From a checkpoint of a small transformer trained on Wikipedia.
Size: width 64, 2 heads of 32, MLP 256 GELU, vocabulary 512, 0.788M parameters.
Architecture: rotary positions, no biases in attention or MLP, embeddings untied during training, local attention windows.
Training: a variant of Adam for these matrices, 117M tokens, 9587 steps.
Each number is 50 + 12 x the weight over its row's rms, rounded and kept within 0 to 99. Layers, rows and columns count from 0. The size before them is the row's rms in percent of the matrix's.

# q: layer 5 attention query, 64x64, rms 0.242, rows 0-24, columns 0-63
# k: layer 5 attention key, 64x64, rms 0.238, rows 0-23, columns 0-63
q0 080:52 52 70 72 37 30 60 39 56 40 48 48 40 64 41 68 51 39 72 69 58 46 30 49 39 56 60 46 69 56 59 40 58 57 54 43 35 41 38 55 54 69 64 52 67 19 58 50 39 68 48 53 37 69 47 54 51 46 56 51 54 37 41 72
k0 081:50 67 37 55 46 33 45 66 34 50 57 61 63 63 46 55 48 53 56 60 66 69 54 59 44 47 47 47 77 78 63 52 41 47 70 49 42 43 58 59 76 67 50 56 62 46 43 64 38 48 35 47 35 55 32 36 67 57 60 76 47 53 56 63
q1 084:58 24 40 26 40 49 51 43 52 73 64 53 50 48 52 41 57 45 54 46 39 50 28 46 36 57 35 74 26 19 47 56 55 46 46 52 56 59 49 58 45 38 31 47 63 61 55 37 54 46 45 38 58 54 57 59 47 33 27 37 24 52 50 37
k1 057:55 43 59 52 49 56 56 34 61 36 52 51 33 56 45 53 61 37 39 71 58 56 71 23 57 78 55 53 51 58 50 52 44 54 44 57 45 52 55 55 37 47 66 60 65 40 64 42 40 50 83 49 45 83 54 52 55 61 48 32 50 33 52 73
q2 100:54 68 48 54 59 34 57 62 46 36 37 55 37 67 45 63 46 42 53 66 59 56 44 49 56 42 59 63 62 59 46 47 44 68 88 56 36 35 66 51 64 65 64 42 53 37 59 53 67 27 39 66 42 35 53 45 55 48 52 71 56 71 61 61
k2 095:49 47 67 46 30 41 76 63 46 55 38 53 48 59 30 49 52 45 54 66 56 26 46 45 40 52 45 57 71 75 57 47 60 50 78 47 35 39 54 55 65 44 54 54 62 59 61 58 46 47 59 56 19 57 54 43 50 46 55 76 38 56 68 64
q3 057:51 65 92 65 33 55 60 43 68 57 59 45 51 79 36 75 45 63 44 30 62 35 45 45 41 48 59 41 57 50 52 27 42 49 47 54 44 48 43 56 51 56 49 62 48 62 56 49 22 46 39 37 48 48 49 48 40 44 39 56 51 28 56 55
k3 040:49 35 45 74 53 53 51 57 49 45 61 37 31 50 64 49 45 30 41 31 49 50 57 44 64 68 53 34 64 43 57 40 36 28 25 51 56 66 49 32 25 39 41 41 46 58 52 54 46 38 65 34 56 59 57 72 72 43 59 48 31 61 47 43
q4 053:48 77 57 46 45 43 66 51 33 67 36 46 37 85 33 65 27 59 38 52 48 54 48 37 50 47 44 35 46 48 70 28 64 60 50 48 49 53 66 47 51 54 67 47 60 30 52 46 44 39 59 70 46 43 46 70 41 57 51 50 47 40 70 60
k4 037:64 55 46 88 62 46 50 53 43 41 61 34 34 54 49 57 45 61 50 51 53 54 53 54 77 82 62 38 49 45 51 41 53 34 32 35 58 46 39 36 47 47 29 80 57 45 34 42 56 45 45 51 66 56 53 62 33 54 45 48 52 44 34 45
q5 113:40 44 56 60 50 59 46 42 60 60 60 58 58 54 56 54 50 76 54 31 53 47 47 48 46 53 43 39 46 61 67 50 50 38 22 41 37 70 42 53 34 39 49 63 55 69 39 45 25 61 71 40 54 60 45 60 33 55 28 24 37 26 41 51
k5 105:50 52 30 53 68 60 43 32 55 45 61 63 57 49 71 61 48 55 52 24 59 69 59 64 56 45 57 54 33 29 56 55 54 54 31 53 55 67 45 49 50 55 55 61 35 39 41 25 51 50 52 39 73 44 43 51 52 62 38 15 50 41 42 31
q6 079:70 43 58 39 57 43 53 65 59 66 39 46 37 41 49 65 44 54 57 61 44 53 59 51 51 71 61 35 42 50 51 38 48 59 41 59 40 32 45 07 35 39 46 38 50 35 70 47 58 58 53 51 63 42 57 53 48 57 54 54 10 51 49 39
k6 100:56 36 72 46 42 46 66 81 54 61 18 44 56 48 45 53 44 45 47 69 40 41 44 44 46 36 55 40 58 38 43 58 56 52 74 56 38 21 52 32 49 50 54 29 63 51 65 57 62 44 44 47 38 49 43 63 69 44 64 66 51 46 60 64
q7 126:55 75 51 35 40 46 62 58 35 53 31 39 46 61 42 56 44 30 32 66 47 55 46 32 49 42 57 50 40 49 52 43 54 48 59 44 50 36 67 35 61 59 64 26 56 32 61 51 65 46 49 77 39 33 41 50 55 39 70 64 35 64 72 50
k7 110:57 45 62 28 62 27 50 58 35 62 25 40 35 65 52 50 43 31 40 70 43 48 29 47 50 38 69 48 47 57 66 53 50 48 46 37 37 37 48 53 50 55 56 32 52 42 78 48 50 37 58 63 31 46 45 63 74 51 62 59 37 60 48 40
q8 104:30 76 61 35 50 50 34 38 47 36 64 51 38 52 70 33 66 28 54 47 29 50 47 53 32 52 40 35 39 58 66 44 49 46 54 32 44 58 56 57 36 56 49 50 50 48 34 46 50 47 74 55 26 62 63 57 48 40 43 64 77 62 51 46
k8 141:40 55 57 38 47 46 29 61 45 28 65 51 33 51 65 25 61 14 52 66 29 46 44 70 36 56 59 39 46 58 50 55 53 48 52 35 48 61 50 69 44 49 41 39 48 52 33 46 40 43 57 46 41 58 62 58 63 40 39 51 76 58 47 31
q9 098:30 49 60 53 45 54 48 33 47 54 40 45 48 79 46 39 45 42 32 56 40 44 31 37 51 41 48 60 46 38 65 36 47 37 45 39 43 57 60 63 37 39 51 46 48 43 72 35 55 62 51 81 53 41 40 73 33 28 53 36 45 52 75 38
k9 097:43 59 55 51 60 30 49 54 38 73 40 34 45 71 50 38 35 31 37 68 35 39 45 37 54 51 65 46 21 40 67 53 53 49 46 39 32 47 51 46 34 38 47 43 40 56 65 36 52 57 64 66 36 53 40 66 44 34 44 34 36 60 48 35
q10 095:34 64 55 57 39 38 33 33 62 34 70 57 45 25 53 23 55 40 60 56 39 56 31 68 39 46 46 42 40 70 41 53 42 45 67 49 51 58 62 56 52 44 33 55 38 49 38 54 38 42 44 61 40 72 41 53 54 29 46 49 73 68 55 41
k10 095:45 81 31 53 45 38 32 33 47 37 70 37 43 33 34 35 48 52 60 59 52 58 44 67 40 57 52 33 55 57 37 65 59 48 53 51 51 55 70 56 52 62 36 44 41 57 41 55 25 39 60 62 47 62 57 60 56 37 26 56 70 68 51 44
q11 123:50 54 56 58 44 59 73 56 38 63 42 33 74 41 41 61 39 69 51 23 60 63 53 48 49 62 34 40 46 41 51 45 37 46 39 41 42 45 56 33 49 33 61 21 47 64 48 54 57 25 49 53 69 42 35 58 69 51 60 43 34 50 45 66
k11 108:59 53 53 58 56 54 71 56 32 64 28 52 68 41 46 65 45 74 64 28 56 60 46 47 47 72 41 61 42 47 58 57 52 43 21 40 50 50 52 30 61 36 60 28 48 58 61 61 64 36 36 47 63 46 51 56 70 43 66 39 37 48 55 52
q12 109:48 66 50 51 35 26 53 39 60 63 62 39 50 23 53 49 49 34 55 58 32 52 26 45 41 51 49 39 30 45 77 51 62 46 35 67 71 63 41 58 61 49 41 36 47 43 37 54 52 34 69 65 51 54 58 49 56 25 38 51 40 61 46 59
k12 097:54 49 46 49 43 30 41 40 60 61 58 35 40 40 40 54 72 46 42 72 38 62 37 68 55 44 39 48 51 40 89 39 76 52 27 59 60 53 40 68 58 38 47 39 31 47 56 48 38 31 46 53 45 48 40 55 48 30 54 46 35 44 51 45
q13 105:42 44 39 44 73 55 51 51 62 57 43 47 51 41 67 60 49 41 33 56 41 47 59 46 62 52 31 38 46 49 52 35 42 59 47 49 71 42 22 37 56 57 36 48 42 55 60 64 45 47 64 53 29 45 59 06 61 43 51 58 29 71 56 53
k13 102:41 40 42 46 74 40 31 43 56 41 45 40 50 58 76 58 60 54 39 55 53 48 60 64 59 40 33 61 68 47 59 46 48 43 40 47 80 52 42 44 61 72 40 66 33 71 60 43 32 34 58 50 36 56 72 40 70 59 59 59 46 61 51 53
q14 089:61 22 56 50 36 65 43 48 51 50 57 41 51 45 48 61 58 52 41 41 57 38 61 52 63 50 52 44 64 26 61 62 50 49 34 39 54 76 57 72 53 49 48 53 52 60 62 37 43 60 39 17 46 57 44 49 55 47 47 58 36 36 20 79
k14 089:55 49 46 58 44 61 34 58 46 41 73 57 46 55 40 48 81 23 43 41 58 47 67 63 63 45 43 70 57 52 40 56 46 46 40 25 50 77 56 49 63 56 70 49 56 45 59 38 57 65 28 39 65 56 58 37 53 38 54 51 32 56 42 65
q15 086:75 65 58 30 63 65 76 34 44 62 51 41 50 38 34 59 51 57 42 58 51 44 47 55 49 67 50 46 34 40 44 45 53 46 49 74 56 44 50 48 50 37 54 25 39 61 79 34 63 61 35 63 57 46 59 34 40 56 60 68 41 62 62 50
k15 097:53 28 62 49 74 50 69 44 65 58 37 49 48 42 51 58 45 72 43 73 55 47 41 61 69 61 59 24 40 50 51 44 45 47 50 65 71 53 39 44 57 33 52 09 53 49 56 48 69 51 42 56 51 50 66 55 32 54 58 49 40 43 46 56
q16 092:32 41 64 71 56 53 64 53 33 42 48 68 45 38 23 34 39 75 37 47 44 29 45 53 44 48 50 67 52 49 50 52 49 40 60 66 49 70 28 47 43 59 60 64 45 38 34 58 38 62 65 56 59 57 64 65 47 66 31 43 49 51 56 33
k16 094:36 36 55 44 70 46 73 49 43 52 48 56 46 57 47 54 57 45 04 21 46 51 53 49 48 64 32 62 46 46 63 57 60 44 59 43 46 56 59 43 40 47 56 42 46 18 59 56 35 67 54 56 59 38 41 50 45 58 67 30 43 58 59 38
q17 126:44 57 44 41 40 60 50 30 53 42 56 54 22 62 45 26 69 40 49 53 63 38 31 46 29 50 59 55 64 76 45 64 45 38 67 54 58 58 43 72 44 48 45 58 49 48 49 68 42 47 61 61 32 53 58 56 40 41 43 53 83 51 40 37
k17 119:44 58 49 31 38 56 40 28 58 61 55 49 39 30 42 35 49 54 38 47 52 40 31 33 26 49 51 63 54 48 47 57 48 54 55 49 58 58 51 65 35 47 36 56 40 59 57 68 51 47 65 59 24 70 51 52 29 34 42 67 77 58 29 41
q18 089:57 17 42 54 57 58 46 64 52 52 47 66 61 61 25 76 48 47 22 54 42 32 57 51 38 35 47 46 77 58 45 49 55 31 54 69 57 57 41 59 65 54 60 66 54 43 38 49 46 63 48 43 51 62 44 33 40 67 50 64 60 44 65 53
k18 096:53 35 28 38 41 44 40 50 57 64 56 66 62 30 57 54 44 42 15 59 44 16 50 53 42 36 51 48 58 35 57 59 77 64 48 66 40 42 44 49 65 56 35 48 37 55 44 52 40 52 48 41 47 35 29 42 50 45 33 63 59 62 50 46
q19 117:46 67 67 52 51 64 57 48 67 33 63 38 32 73 62 57 61 35 65 46 49 51 23 54 31 57 50 39 72 58 69 38 61 43 36 23 49 37 61 45 32 41 36 41 57 51 60 42 51 48 50 64 43 56 63 52 55 44 41 48 42 59 32 41
k19 101:43 49 76 34 38 70 60 54 67 35 65 47 40 68 40 40 66 40 66 45 26 52 45 55 30 42 37 60 46 53 60 30 55 41 52 46 57 43 67 48 40 42 40 57 61 64 67 54 60 57 60 64 40 76 71 48 59 45 53 39 45 46 32 52
q20 100:43 65 57 65 53 56 53 54 31 44 59 28 41 30 47 54 33 48 62 63 56 31 29 47 41 52 42 47 59 57 57 35 21 47 28 63 40 40 48 47 64 54 58 65 49 62 42 54 35 36 58 67 60 57 53 51 55 63 36 47 54 76 42 74
k20 095:51 40 62 68 69 57 56 47 48 55 55 22 62 50 53 55 50 58 55 36 68 42 23 43 53 46 31 52 79 43 63 31 29 60 40 64 30 46 66 50 54 48 43 52 46 49 58 46 44 53 62 49 45 47 42 67 52 51 44 49 61 62 17 68
q21 093:40 37 61 60 58 29 19 44 50 40 68 58 56 54 43 59 67 41 56 52 65 54 46 52 42 25 41 66 69 50 66 67 48 57 35 32 52 71 32 60 45 56 58 42 56 67 42 32 48 42 52 30 45 65 57 41 58 54 42 62 65 61 46 61
k21 109:40 60 45 38 40 17 25 27 59 48 71 59 45 51 49 46 43 25 55 43 46 42 41 50 51 25 37 60 59 40 54 49 60 68 42 39 42 60 43 65 44 60 41 27 50 59 48 50 54 42 54 44 41 53 73 38 55 31 42 58 51 73 44 49
q22 084:44 37 40 63 52 40 70 59 35 52 47 52 84 42 62 49 59 63 64 31 47 53 39 61 64 52 62 66 26 39 52 61 44 28 42 40 59 69 43 47 48 46 65 51 46 46 50 63 57 41 33 49 72 39 40 45 49 44 42 21 52 34 47 40
k22 099:45 49 44 57 68 51 62 69 31 50 50 49 64 58 49 65 70 40 51 46 58 55 53 43 50 62 46 43 30 47 59 47 34 27 47 38 60 47 45 52 52 28 79 40 54 24 46 48 50 55 29 60 73 38 41 46 56 53 65 22 42 38 64 56
q23 086:50 43 57 57 48 39 52 77 44 43 49 40 64 53 41 60 67 65 53 68 51 55 66 75 51 27 46 28 36 39 49 40 38 56 48 69 59 40 56 38 44 33 41 39 56 41 70 42 48 41 40 19 58 37 31 34 57 50 43 55 54 37 39 58
k23 091:59 56 32 53 54 57 60 54 38 52 46 43 55 45 55 56 49 55 56 38 52 44 60 67 56 40 38 25 53 43 55 51 67 57 66 73 53 44 65 23 66 33 35 14 33 41 51 64 51 37 29 39 66 42 56 47 54 40 50 61 41 43 49 30
q24 100:59 52 40 32 36 55 75 46 37 68 30 48 48 38 52 36 59 46 39 53 38 47 48 51 55 34 39 57 32 50 57 41 43 42 62 41 44 51 56 48 46 67 71 42 47 43 54 62 62 56 64 81 47 20 32 65 44 48 43 53 28 34 59 41